{"n_layer": 16, "d_model": 768, "n_kv_head": 12, "head_dim": 64, "vocab_size": 8192, "norm": "layernorm", "init_std_qkv": 0.0355, "init_std_up": 0.0355, "optimizer": "muon_variant", "lr": 0.0108, "beta1": 0.95, "decay_shape": "linear", "batch_tokens": 65536, "dataset": "wikipedia_en"}
Each number is 128 + 24 x the weight over the matrix's rms, rounded and kept within 0 to 255. Layers, rows and columns count from 0. Numbers have three digits each.

# o: layer 10 attention output (transposed), 768x768, rms 0.0998, rows 323-387, columns 0-47
# v: layer 10 attention value, 768x768, rms 0.12, rows 324-387, columns 0-47
# q: layer 10 attention query, 768x768, rms 0.114, rows 384-447, columns 0-47
# k: layer 10 attention key, 768x768, rms 0.104, rows 384-447, columns 0-47
o323:092105127122135136121140159147130105154139130137137126136134108126126103158128151149133129127134095128158146104135154111090119159100114138126128
v324:089117111154171151071168161117104141152141111147160127170146143143115103127145096124155132093104118144114133132075098089155149145106099138091163
o324:133125129066087111134104143147128094124130140116121128116115114144119141121132168113122147144141101129117121132182144159115135141134157099172128
v325:140161105078105119137136119128155117133153115107126111111135141101125178124153119077155170154096115145093140145122131114106128083085142135162140
o325:117107164129136116138145167127139173089098113144128168122130098121114129171130136182085112136121153133180121110150116150153129159145138117102126
v326:132109098120118112103095138124126189148138124122134134146108093098109137109080161150141128149206140118118117121161131100144116119119107147167080
o326:122102124097127142161168152126090143097065104167155079120159152134105125125142131141123135114091114126141139136079126135127134120137107123090153
v327:147124119134173134160134140103124088123133088115128113134119138091133109096115086115091127133099145112119103149166147133113143124164119139113172
o327:147138104116077118160141121157157139112107167178161151054170151128136128128105178126128134115149174139118145119109123120149104132109140124131099
v328:148153093178152086117115112109142154133120100115131096106128123106099110135107126128086154121147121127100070168115112153149087134089129138106153
o328:134110140114112128109112108125124122124135163149122179153118116136149148136153141135124105155155140098149167109128160071083146150128131113129108
v329:137148168147158101120125125170124130165164118139139131123116120115119115125110118092146094119134139116117149094169136114129096140111115156105109
o329:085093096111144115125121108066112137095061134117128135176122146133126146123101137107121158140134101125094121152077125099142128082152110091140143
v330:166118149103114157140149139067125205128122158168115136138186090143154104136111152172128096162118124109107105089135114150164110141110159148151093
o330:136113138171126145083103114168123086124136109115132112167102157127124121119146171089141147136147153134188139164116128134122156172185085098111152
v331:124120190100104082097112103130143164087180112142097067127152167128133139111137059116166179145161136111098118148107110120141088124121133096138102
o331:121108136126158190162142132122123098161087125147160158100100090115139091104139187166105109168089145132166143116112132138122160142129139142131103
v332:163104115154140134151126121093154117140126149161135135136132148116103176125125135083142073156126104088153147191147114118154117123130107169161122
o332:094138114087140099126131152136132082127122087143117147136133111140147094101111153115125133103126151100093120095140147149092125137150154098106140
v333:114155127177179125107147143175161103082143145085124104115159112118154140154102123126104117133087161126137157153118110103127123118136113131151161
o333:123099140097108152119147142112120200165119069124137119134076150131105128116118080133167128134144081140142126119147152131114116141112149117114144
v334:107144141124139140136134096091085152149113112133165129122112102142152116100110127101123161115129129110090133170137133126124097148121133126132060
o334:156134144149119118111118161162148100119125154126098148123142127124136142141147136130131139175140125139184117049094128137158128131134065147135165
v335:105143099130108114160133106126130109163109156117113128127135139133129146160134156079141171137124173091129124119133142108189062072122104144128110
o335:157105150090128123109134129084153141116161079099136136123094120149132137118129115141132120140126153174113126128133148144091181179119139145121122
v336:147132168147098138147107144071117146088142118102132122151099115138112142130127140137107093119132155152092125183151113127122156114135119139127168
o336:133106112088144094103129136160129118149119163145122128094143163127162139125091139130152129120142111132151124054127151157158111133143120135119083
v337:113101146135123133137127077119081123070143138118150107094172148123130139144137070162141071107157122113132131127140155131154147120169144143129106
o337:145130144108099133155165161144186112142105156141141122158044109155131125125134148113128140121118118144136120098130087148164132115133116118127174
v338:091136138149135113132140159158136127125091148124105204114104140137114122103115072112149130145156124078122073120114119119146142126164120070110118
o338:185131168096135168123134131103118151135112087115130120117152081143146156116113159124108139136103131175141144129135127110117148113111152154133135
v339:072133131103087085152121078133083089098131134132157127126129097128192146072143112166091104148157137103156134143100159122126102148150177087121113
o339:191127141169191164140136147122147152147128138117138119138142146115111122155113126121144140112098096162105124167136108108137147077079102143138162
v340:164113081122131124137126152158103111160124115119185118127091142162120089106163152129106125090150089141146139146096110150111170138189118128140101
o340:086081159131147125149118136159142148118124159145096139159141121090151179142119091150139120130094148129142128110138129110130093135092141103115140
v341:159161103104106103097126098106135146152145081132119101104138128133136167132100159114114137142101103167166088161119146154133115098099161153155139
o341:139111138157140107147111138086112121122120131128129154171143162102116117120121130112122150135166115113077141096156141104140140139171092136114152
v342:139143084147132142121126112111129128126116104106164134118136116115067153140156144112127151097177121071111127156159139116162122141124122118142161
o342:067111127132136143079138131124142133132141126143117120162110167142160139121158117136109124183072136176179139129120107136116170116139177139107153
v343:179120137137110124125118141103167093084128118117143141153092113117123123100119183159097154138132159111166137123162135139104159140098109137128140
o343:095128142129121107125132116122131172138127152162138110088161137113116111114148119111158106115136104131103107146121118110127113071141155128128119
v344:122160138130101146139095110127142108162126157098154144111112114163138102133161115139159122141115125146134097140125111139130101101169070118157127
o344:122147091125124147120096141149128129111137123147123123127189109117092124113156172097121150132135142116122172109103171095167154135099140132139127
v345:109117116079121110125119119172164083171156101111114111097150139141122124146167118144120173154107109088154126098085168120128112125161151125114100
o345:145137118160121104132134117113099154146091150142140134142121090116126130147116147139116095142140148123125121147126097156128109118063122141149131
v346:144161151110162138155124126172098149119149109159120126104155152132124120123084122130135128174148153147135119146126162096115110100116155131114120
o346:130121110123098122081118120111128146166076126105146135122097115111127116140180138148094142108120136122110148109120104147157132154095097116126090
v347:160173133162064135156151091123161129097129099113110146144140146177146084151154168141120142128107124142094172128101101158077156141105177158116168
o347:099122140119161175144132131148120118164128133126143114136110120114132156098097108096101121106155154132181071134120175076158136115150128137126127
v348:164128174105107091135164129147141105096139147120194102113139170135129117112128109119149101109113125109143092090153131092070139117133129092119135
o348:088130099127144147111141147135137104158127113153078133115137087125147118120146148161127152101140143153135153141085129181177126129121121130135110
v349:092111091139141129145111118138163066122133156137156130072099226163103123111122101135105124099134147137159132123132154139126043127093135111121095
o349:167123141131130135116152122140132142144075123151089123183149071131139130104120166107140128151131122143151137135134132147142193136138126154121148
v350:107144136131163156177088152098150147128140125078141051123104139119134136110104105157138127113094131110169099195157109123162093156126117082132165
o350:158117132102115131108139115173150106089133150133107190118170107095104140158177144107100153150132153139097117077105138130102145110086116186109136
v351:140114183103110134132141125110119157166122073108109109170139103126111154126114146142133173138145096146130096118098114138186122131113107156109095
o351:103120113125122145129101121112105100114122160121141140135142151112184108117137119140088080131139150100159132139137131114105099150149135094103144
v352:123091118123133114093193136073096129156112153131138112120123105122096146178105173106097137120124125093133125151126127095137104126158112107126152
o352:146141109100120138149082143161155122132133098111104108156161146137135132120152088111137126097114080161117130114129132125144154122153126151144102
v353:143120177139099136079114125156193093056135135134169105145159118136151151128157119145126098130105113094152189122136149087136150105126152150108112
o353:098110105148152145163126156115108123148135129108127137135111150123143119141119151116156147142166133166093111113122124122085076137123091136118153
v354:150174101136155185109178112124183141137138093144159143137078096112150103129141121138128157129129148183114142146113125126146070122172120117143129
o354:083120169137120132155116155133106114118157168125140104147153146119144114143133108157134100129124144114140097113160152115117136097063124133130112
v355:158068091131204169124104139154143090117104141121098138095105126166145125124109155099151142100171138101140103152139149140120098118104154150117129
o355:110201122116089143118143131105150131127095119133132135150129145109103116162139130135131104141089151130114136106141117134133153161146105107174172
v356:145143154105117154080129116108186093068137160120116120073106137171130087089088150144138121134092138145127196100133129136080160133140149152100187
o356:134120104116144123181139137158090116139076139117156142170132106090137140129156115107143112128140114141146100111126121139172119140125087094151070
v357:109125134144113126137140118110153144156150137084129123140128090113142107145126163087129120142168130148123095073136164150068137148162124143117091
o357:114124124116156113152133137118115100142106125105115162143114132121110174093154110166130126109110088135097158184124125110174155141112118145133135
v358:074136144116112130096132088114099133153117104162092085067074124094158118181140099110174105152123101113113113108124158126148124081104153082156132
o358:164129099139152134166133142147126144114125159110196161180183116118138156103121161114076150114158142137102120157127084127135136166137109175119118
v359:115150117161143147141117158099143068084116134149114140122132127098075117116100134123088119125094128112110184149123092140123150103177125123107103
o359:115115122108115134106136116108108143163127125150107135133107138136132128130138100129153153153175097120119136140149174135103101175088147162151118
v360:133127088147159079138107132118134123110134112135126090137150058042126152152098143159126123136143124135168107125153116127132107146163134137125139
o360:129110162162144140099139132119108136123116156110160162114119199197109140122127126106132162108108103136141121123098131148131152123082124121132117
v361:123097108155087093123103149138109091121128151092108137122157111111127124172104082156128107108129115116144116123086114135164099130154131100147129
o361:124165117091127155136137107105172158143145093088147115128121144136123154103136145111130129130124093149109146107162157128097144143111128139108163
v362:123191135141097130133113140126101122075092090174165115089099143149089092135146134090135100112126120149089130123104126117101131136119144165120181
o362:181048108164134098120127149147126109129168195110099128168163092097128134141147102152158122115137143149163131127151123129113137112126113117143128
v363:149089123176156160118105132144125110110105141120084117137096100120143126161177144139077162132161113111096142157161100151148136106183140126138166
o363:116157135125122110152121151102129132123145160097190148128138132150123125078130142097131109171141121108119144114127152146097137157117096156112099
v364:161140162146136130142144115163152148180144124171097127165174146117109099141140104118105117122107157140078161140072090106137063107118103108143159
o364:066130092095116153129114088107104117124104113103143124127120116104152151140117120142174182126153116138155090108136178170125185129140127159142129
v365:146091104140154106165089148095152111154156130144134133107140125128157130111157091085129070113140135133141135129102085129130044103094137108088125
o365:128147131120131114110169098148119126113161150134091119148113131146079152116093143122113162121101144116128123146143110125122190142106134131171091
v366:112117099095166117144094113114110173161150134151116131135157186134136123148137112129137150098108137148117118133111091145138127158105124125140156
o366:114130128125143137124186148163119073100102141155136148105088120121120130143145122135131094148147125097138133117141115163128132125176128112086094
v367:122148117142131168098107118120101136120113083133145135129114121125149146151135130156146143137122140144103112167114104136153109124117179133160140
o367:147136136128158095159116151159165141128117154124124115164132135111087092123122141088094146156118161120145144135166149127135110142167130120112150
v368:143134120168139174107128107121114139118141142063102094140199156119146135149102154153127120142173127160111175143081151210169093136125131089122132
o368:112085156111081115148141122159141116136117104157117179102104088123137138117159084122133122136119143080140108114174111093126132097119130163112130
v369:142134139132135072141069131133109136168148130150117149110083135130095140160169132120099102129120152153139140176118142144193148115086132121126121
o369:134123081143083132140119125122154137106110137131118119135161122105176151117123123086147147132120103123115136080123137131116094161182114152137137
v370:146134135147103136113096130159111137137129136121176105146125151137126109083149143071107135128136156130153106163155079129159080118134149122123160
o370:150161179133127139127129108102145119152162134090092106099135162111134142128117111145140103095101114108146130119166142168118130131118137129145105
v371:121138154113192104132148116131132130105100131167139163169110123117104122086125122124134108169144111168107138127151119066159113133109119074148102
o371:150131155106101145089113126133124138092105175117139120111117104149149117142112101145115147121117121110124126117112128155142121107112170172121123
v372:104137134132115135103177138174126117155143139095199116133126088074091154118088155128117095131156100117083131145143122121171160104098107160163137
o372:135138113130132104141090146093144132125114114149081159120137126143153126119131131141132152143116161114135148110107131132134126138177102153088134
v373:104095154108138119146135091146119130134121136125109142128118124167131183117152069129145158153137119107113103100085137114113114137093109103139102
o373:109155134140131095119103117106126143085149135094130127156140138093129106117107151122126094110154106200095173148150139103155156123183141150112168
v374:098130120109113140091166140123159137077127131148125153128161164069109124127131094100152065114135124128134117124118070093112120107133147153148102
o374:151160149142136097170144105132130110141134119121121105109071099188175111149103170165110174131094128143098117113154162143106107148130104093126168
v375:172122143129128117131123159136128124128115117146157129097096137176075129115127094166104107100160113079101109117138103120128163118157112104150105
o375:100106089140104143129096121100131110167123138125093099167185093080137140145087147102196140154116124151125142145120129195141112131108089158127116
v376:103120110133179098128083120138145131128139097132141120093134117105138143104123129128134121170207138169137119134106094167138145134088182125164113
o376:120123139111120151143179145148162112100111143141082130138126132141115142125152135153124149112066136084153108131146159102121156128137146112096130
v377:148134151095100130108117098131113179135114103118160137120148103138128174123108140177107092172131125090146161167119119128134115132194140196113076
o377:116135109131136119116109140114117105128142110116088115136109128110168101145125118097172161102144166154130105095136150118140144124106113130133147
v378:140083130147134075093138122142142146119153152110146103147139088099158115151136145115153159115108116157128134118150122107098096163137072125149141
o378:144126156146123138161118130090123096125109155156135144133093146149130129135108139117114120106138150144132130083076153167105147065107163129122108
v379:158111104146137136125113158150131129115122161105130142125109134144168118093109107130131133126130075093165125129130149106122183163136101107069151
o379:087156155123126102091143128125130129123124111129123150155128099130100136150156140102134118144138106117083148117130089103125116115098156133142092
v380:154093126160073090150115126143170136107127139134144118135124103076097094137097126171119179141148130129102109123121161126113165126101108167140085
o380:103149120121166162137154122108098121120110110136128131136146130157168152117133118099157111100146145135142153140125128115158115142160135074121176
v381:137133117102139141117125145122115107114146115134124139132094142098186129110144101133159138156112133094124138093118127109125174131147137138136167
o381:132119126137112140132120154106129148123134153154125157110141105125108105162124106146099140144150126112112143180125115138143117137119099141134109
v382:138128063129119132106081113119098120119080150106140133084153142120117118136059101079103143098112107138108068138133164102122090139185109162117111
o382:123157124152109138130154114105163128165160097134129147175129129126121134113129113143138117144134172091126163145128147142180164124079137078123123
v383:107144101112126110125127116123132108079130123147118126095113098113145118159125134138092110111133128122121085099122151126132126114169187138143139
o383:150116113161134131097149103108131117153136132145130131146150172149110115112126131133154150104139098127119177143154149089106156148098064120104107
q384:151135161106127127139114108178134129180111123120105141122110148153143125138131152126168096136104124101155114117098090139133180095117149148137150
k384:113101135139144106132112123147095123146122149132139153115141138128081147124143106123108159153103141160130134111121170158128136108131091167198142
q385:134099138121119156138155099136092130111092086130133119127129133147131139118127167131144111110109078094097167135111146091147155139147126099098131
k385:124092146143145096145166182098113129129117144111145143196112149131173114128115159186127132100129152139113143122130130145132152100071095152146135
q386:112154085123166146138131173095140149113154093116063128116165113136158121125164153113091102149096171109111102128138133091122115124116136056118127
k386:136140106101149108151102087115149128092154104132090090139145149142097085134113113149115120085175144150163097164162113075120128091145110136126120
q387:161149152133085153094136122133119123113076118165188113125104111140149109128152124112136105106100125184112162083148103120119114118136134137173142
k387:173170148123101118132096162122119141154088132153133117086106149075140178135205143148174158128082104142159126096105153078125135150134092073050091
q388:100101136129124130153100108082105120153166135185153111084123085088093118136098101071111146122088156108133144137104118089135127094124116088137110
k388:152090164165178158117126101134130104121142082113135084112122128165136088138084087093145124154125163165126143116129068125155158144101155093109140
q389:159119099147133149123098135123151139126108113143164102161116093161126069142114106119144123121104128134117127096163162123112176158147153130128165
k389:131119155127116146127166131174142122169101150139102075145119116120108158115113136174152136128106092120106175125111144144108111100088143128144104
q390:072129161142136150119126108104130162128140123109149168119153115149159153129135101131143104109116107109136143134121174101171140145151132140139091
k390:143089155142130153148125100148112109103132135135115143129111093139161151103151069134152152112134111110056108133141120138136129129129130112111108
q391:135111135093130118154103124120140167114149093121150086151093163142126125142151159122145090132132124135141119107144134137139126109139111147163194
k391:116174073168120115128129100127140138120117081169137138146140127093144134113142152188149095106130100154136122173126184160111136097105106098126132
q392:114154128135115152140167116113101122149109121149124125086089110160088156162126161155130127157143149118137121142126145127120122051159153087139141
k392:088199121163127071156066084131118118151132136156160133113120132101137133133202126126098167113111194161103124097115136163122107104129163194129151
q393:153121197139120179151134151054120115083137100099143136148112124087137128180129133143136145108143107138150116088170114112127115140135153126134155
k393:125076125145123158159155147152127138126136101175129148122165114083111157139123077085147134115126111093163138140116132176123076102138135123113096
q394:157133136110149179125121106114107096139124135080123117096183088163127102120153123110118134116134125127112126105144132097136115150104132119116115
k394:107167151152165082124131138086090065160116102113140103153105175117131118082154159103086168094075152134111160141159165128088110137110155183150122
q395:134125102137177140086132107129113131101125139126155161115116147152084120128141134167128141135158118162118080118135123099125165165155146078141109
k395:146106174126169106141092191150109126139140158168127112165157153133126125114141150143151110121167119139121135127127095162116125128081127119110140
q396:153095155112161126115111111125126158117129153134098132119130135121115116167155134155098105127163114146115107189106128153149146144154125140108117
k396:172178085124163134126104127131103126123134109111114168102108118106073120150120126086177101149128124165107117083098135095107123094157124160118101
q397:102104183118134134147094146124150132138143149084101150101127120113103097106131086099141081157158103149133110157129125140142161112122107071155133
k397:108102121117150121152103129120161072070155138085120160130081180116124173127138148161126076117168119144131104148151151093126118133153078127138105
q398:136097123107152139118135123125133145130120155176146108160139133143113103117168183184151127136114106130118126146153144134066170113132107119126109
k398:142132147103104129150100172121152138146169145098144137145125139103129135125164116161143126119140133171115131139130145123107135081104093139184121
q399:137119130081103099120089088153130117153117092127130152159141102108096202138132132103166147103086137129128121143104131149095134129114123116113122
k399:112137130127157090143133146132136123201088099121088128136122097123147117128120115125123121100109140095111195188148123126157102089147128129148164
q400:150144146132103179156126064150142152125124120140138150125138114125199120131154120102132114107102159141094155099162172116141147122152144152093098
k400:126134104098149089076144068089061121120107129130130072147110141131180150131137168129084093110141136082139157133149137146114138122119083120141219
q401:090114128152114130127138139096155147129151109138133148114112120104146134143132172120140125120161149049119154137105148105158172100083154116183118
k401:120123128173126129166114127122121125113127124148164104124146133136122133099113104058128114130145092143134146112146128145137115169162101165104127
q402:082120159148098102119122128136114121112129131149135176094117113125151066114134106137113126139147091121116136148120167145086119155136129109110101
k402:165101132154107127140111147101138170129111130135123088141144135163113109116124131115108132100148129085168128099162135112112122160115153118141174
q403:149092116131129188117170140100125123159129097140107108102113088158138093099151158146158097130158155104141138130145110112142137148102151127154146
k403:123133130152100106138112158116149155102163117098134081145151139105114144181129096141170131147117126139129099093146199164087132098087095085105152
q404:116121133149112109103145108163129105118135116150061084111129131133155135146133139098100105110142138090166152110125130157112109104168147102139123
k404:090133146115128128145142133120167147086106139147088191086105139157095134139124119099065096105150135114078124124101146138145134112151150140120130
q405:127127070130166098113157144130102127133120122121116112140077135121128136108163108200132118119125129125115111124130120130155113128082120124099126
k405:112097104121143115147148137142132121050129156150101111140143073146155154099126111139133126152138112144165135156104133147162168128113177130145102
q406:116139079121123137090088111137115098092123143136132139138073164125152149097078111078127122089129112106085139165101135140128126170104123171152121
k406:141168135103096139097154165087138105096138090144146136147119153107120105118140122097170129141119127158125139162129149126151183127106108135122104
q407:078135157129127122086123102141142108103099115136119108109144137165069151122115137124151137119149156130108180095101093137121152133158165133109180
k407:146120118102164097150135090171124105129138126145103125133126134153135153148172167143106134119136128115098119109113069113123069040162167136138089
q408:139089189121138108132118077119144121149135120109103117133115121102136110132176150084102110138147133150114085093111111134093136101116137107114131
k408:086101157135108120135164125113148108141155125140113110106180145092129124109152143130138105111151122129141153135157093121110091140096124155143078
q409:118126120111083173124169138120111139097114138134155131109132118118149142137110158130131077147163163166087138135092159154089090104066073164116107
k409:139143135107111099169146102110134129171126103114101135076155073155109112132122172118103069118137118102144131145100134109128150171171128150083106
q410:104103122130163133080117104109097113107125099121137132126138088096103116115145132132138129163157101111135075136153171098155125058151152124105174
k410:135147093135129145091092109162096123181114099058127142135149100126143126123137144172161142134138123144127153113168101178157156146117162135093108
q411:107156140131163122137145139147132148103129147187117101189178116127155168126111130132102170144127120101140175161130140119105141161134154148152088
k411:134146129131131182127127091111157173097122124118181109116176100152123137130108124102108102139133157140089111146117119149133148125121133167087107
q412:143111112142135108138132108104087115163101139131134124133126093100108134109134142171189149134180140185123132145104120177116149142158131135117103
k412:117148153146127143150129063106124114113142126126133141156172093164179132145134124146099053131110130178097162108129167118142144108117119140145129
q413:149147109146138128147096133113107127127134121133170121135115138155121064156139127118156127132066141128103169091093122129156104140112093194131092
k413:130127081099092103114122114116081145175108133143120106126122119135119136123115127145117142093117118157134142106124143145106137181104162098131104
q414:189161119116110150105150123127128152149120172128138156110116145145104136104134097161146090113139123131102154120119125138139139141109142100143145
k414:135133137083106107129113145154137140120118124101134187130070095196156187154132136142133107096124128099157154134127118131135177111107142114138156
q415:124160120121111114130150111095124133146127184071113109094134124131164139073132090119132122130095140112135124139139153115167078116106153114146126
k415:144110122100115119139128156106128128101117117122176085140139115126155162162163118108135163070124107119138154153145171140169070170145171098112160
q416:127130143149172150144133133139143168141155115109138091155119157163180151175151131110157092151108093107155125163164125118092127131107098116107123
k416:108183131141106181143138079136080128096171165095125128153111144160099099084122140131140176128095164134082113130126109120126113131121132089115078
q417:097088129132161123139132134076153155122142144092147100142107119168135113142165204151120088110138127129064135129158099185162131116156098130102131
k417:140155116149157111077104128109123169127107107134139147121183116120073109138149165083099112129102122151095119097120077102166151110153122139151117
q418:131121117124131106113150165146173132203122122161135119098147123152155154116153148133138104112090094088166098123124116121121137141152088126127099
k418:102141127139103118162103112125132133103139136145151166129129120138112090126136113173144114115130107091135108121100140113109148131101111132171127
q419:124146097105153169130123117154084118140144152151131097129150122122125150113110113119150079135143129089151051168140120151138132152145141087128110
k419:118140086116148098150144159098130187125184120120157127165116148130065148109100094134125127128109108114082152158099150129161135123121137140119125
q420:135121169101150110150152106137107143154155061136150127165122161141156109144125153143143091086143127117109110119130134120108072135140106173125119
k420:118097118138075085131154158114121167139115119125135126146097124129131118105095144111125107139147171096100140149099144097135098141139100143137103
q421:092158166126141157149126103115088151086097110097122122124083125116154159107066106094120142131153158103137133110103115094113133165131160119136137
k421:123099127064114139113091128097100120132142142132115111147111121100132144112108121106154142128152139116120179124144122116150146121161080137165171
q422:155109122134144104125108080098146140176121116101121171119146102142127158130153119106117129120107113114089112132103141096140106147098114103120168
k422:094078124130134092106150168148121132165119133130146120126128142102119171117140157146139154117130152110126160118133085102169105151112098129156122
q423:131147110095164090144132143117131123122118108066119172142143116124091085136094089155128167155147132137112124084167138169088123123150140107166116
k423:157078130106106060159136121118136140122102111138154192130146124120140117122133138109131115080089137122092117112097090098132145180100127121170147
q424:139124082134114122142134135152144119120118148148157125084110097087151154185167142111105115128156149115131124093149110139138128117111128131149129
k424:118133137111119144166126117138132113096114145134113068108123087134122145155132102157121120144129122133129118090103154130125080090129131100130137
q425:113129096085119147075148124142154114103165135120091146126085105149093105147141129171141137131132130120118101094149118106132132143128135128178176
k425:124116155107113105104092094093130117171092099083157101125139124134169117148166094082145115132162093161096120116109099135129151092154152141156179
q426:142133143146126169137114170152117154154169125123112136117118132124139120103126133110099129124104139092105141161103115110163127145136141095095112
k426:144140150162155102133106154152096130121147142122142144179096137114139082110153130148136122138135136100123177131146076116124116096158112114095094
q427:140101149101103117104150129081122103151113151123138130099110114102125108126164113106144137105105141146133137074171156144109127136145157141123089
k427:102094181125097139124155116123113099118153156141192158161093140121153152160129161132161059111118100142199121144153098116166116103142136121110053
q428:120159103108133184140106157144117140128132118176174087077088100138131173142123143156081086135143110113172114132174124118152171098125177111101168
k428:115152096107097148127133109125125143121136126159120137101105100131112154158110177113134075135136101141105070119152163148124135135083135188100104
q429:126152152096084156190110144119136126176144148146092139108152140109134108100129123101130108128137157124125137120155100137150127117142138135108113
k429:105124111114107149136155148074124105133132131092132115098097166093142119113139134129149125148177116147111135187141107106128147115154138116151157
q430:136154107160181137174113116140119105147144131122129127196141138138129102085144112106140117140150108075107133114140110137119118127145133117136170
k430:115158125129123109150116150178173148145131162092138124130107160151133125149182126097099202060128167140145101120140141131100144146121122162123119
q431:132123132136146127119113119099133135116122153134115116123203132136157157133100087131135095168149136113107105143124163088111121161155127131115110
k431:089093117136119073114166159172100109136145152134096148138131189092116114121103119165141130107113136110103132176085173145119125166133121122120109
q432:154141114125136095135099148126122100155112116139106141141100132151136154135090131134110126150145162098150145170114151142097146120144143144110150
k432:150119131109114112150189110096109144108138193144108134163123151091126119148139124131159108107057121110174171139127107106121134112180118145174167
q433:097093129112138154120132130106118168164125112126161151155130169093114101119140139117113130131141121109070131127131110168129127162150153076099135
k433:119121110084111103138117104092077119114170181098128134180158129137160096151103121131166147109170083132141185101083118135127105132125095132153114
q434:113112105117125086109082118107144133128091122134135145112118124111102127090092153096168128105124115133144135150154137157099139123112122160157121
k434:135123137155136154121113146111141110078102119129154137065117152090119117142167085160103134151133125135093128124162090138104097133115112109080107
q435:094122119123140133131121142128122103148142104172149117138134165136109110087109112123155143108125106174117121146114160152139145172134168131107132
k435:137113139130145118143118136122123129173124111109094161123111132074068127117086140143151118113111149100122128117145145131150102162154148111094106
q436:149153122103094124113115074095166126119103086121126141108155172096167156084157138126136117117132176112146139125114112110159137100161120157097148
k436:135112089129161103116110077099159139102137111125129148177138101146092077120165118128141119097110160083102158107142129142137120103145139129180117
q437:126207156104113169140144137151109120138146114123148104126130138162166158157120130127134123155158116167141102093129151153152155111103126103142121
k437:147086104185101138147117159124110138139099162118107144131095161125165150120112146113111099135148090149139146084136174098106091136122074090115130
q438:111142069125101163103130137121174162149089147123120162127147108125102119138098171086099132145146138136120141159144146122115122159169108134168127
k438:172138126112114111136150113143126143126153092134158129086159135128142122144125139143120100094124125120139133140109100109109151126136174149117110
q439:138124147159149158144125139153117165155155118114145146166115086171126152164111141141100117154124129155117136084104168132132153153098141130135077
k439:111122149134145130132101098134134155092134125135111075122113112086124108157113125112103075134115082129121160102127113132154141150143164122093100
q440:131138145140117110123123165105154141141162102141110099137118119202119150172148132147125122137118103118141111150173167130130120137156116115104107
k440:127123125122115104131150095097157113126140148140078141111114153129100123088122188155148083161131117161138162122114105101106124152114148157128142
q441:126122083122078124129113114166140116158128083115113125110162085116103095104132176100113075108151118102161125146117139123168123152125146145116137
k441:131157124146107126113117153115162137119136147078103154111129113182134192123113127138188131150191124136111184146129137124158127176121100152124163
q442:127145128117124108129090172158119112144158089115122143154120123137150164079090120114139103119129153131101190108121179127116163129114170122137140
k442:122175146156067137154132124151091108107105129124065117125163144153117170125097104100141142077150136113092127141120120152071109100113130125151138
q443:135190137103139113122108122161130082103142126097123125130126175168138092107142095141134159130132130141151104152111136128105130104148127148165135
k443:131118093086160118149108133113103120175152094154121090168133157133173085083149133169119133140122093157123099134126156155127150105144141136157112
q444:096109093120087099107143101146117154113146144137135134127096166100149167162163085151145141124128125152121085149199131130104154124186084135148109
k444:112139154138137135170144107153164140126080142100131102144138163123124151121084114110160153098087142145152101106161156082121103103114144096167084
q445:130094131112135106113161082141110080112154143117060092161134116127143114123150151112128142131152065113098117110101117105090098147102096120158108
k445:110095155118142127123181151100140160148090137085142136169125100150094135155151149120130125136137122129073144122124126113098130107133109112157147
q446:119162128126117084139138120116132159123128119148121145161149133113125126117147104114114085117125100138144159139141081118131093111099092122109098
k446:065130136116109142117127119152136106106148090160134182115124139113153149122183126146124151112128129105146145163129110056121148149115148133140109
q447:118119151118182135140158134120088107101129165131121134090092116116119108115120110137107154092115136127142144168111104106159131151134107156141135
k447:143126086091115101089109138155136120130126132106145116092135117125110167129116105143146102133089143110142116101062148110149098148090115157094106
v384:138148126085153150100089190131157068105102093121086138121127131111143129099121155126108137137133109161127103069126145119136096121098111094171157
o384:111140137106088152154126126134092136125122165141130139145139162147079118105097129134161104130107145072134130143103100172117114148149119134147130
v385:134157132035116085138113124143125175097116146131137118112155148147134157128152129144111127129086104127117131125103111156120155126144125127129147
o385:144105113107159148121188119106119135143124176150127147120132142149139110126122127131154136125141153132145148115112134119138115119113137122157110
v386:110121130155130107107123116146133128138120123110102134128126122144149141117129123119142123123107159046135084142147130153136115137100130136118144
o386:110096156098125143148150148170135135116111147087109128115128118140102148146151126126115117131104075080135138096130134137141117146139121140107083
v387:145089115079133125143151110118136169162130156129145120103109111148163150130159153138165155108127128112174101073110152133171081143145151149124161
o387:096181126122137114139092153136111121120102129128130116137114136158111101088154127129105122149124116165067135182125094163126167113155114153118096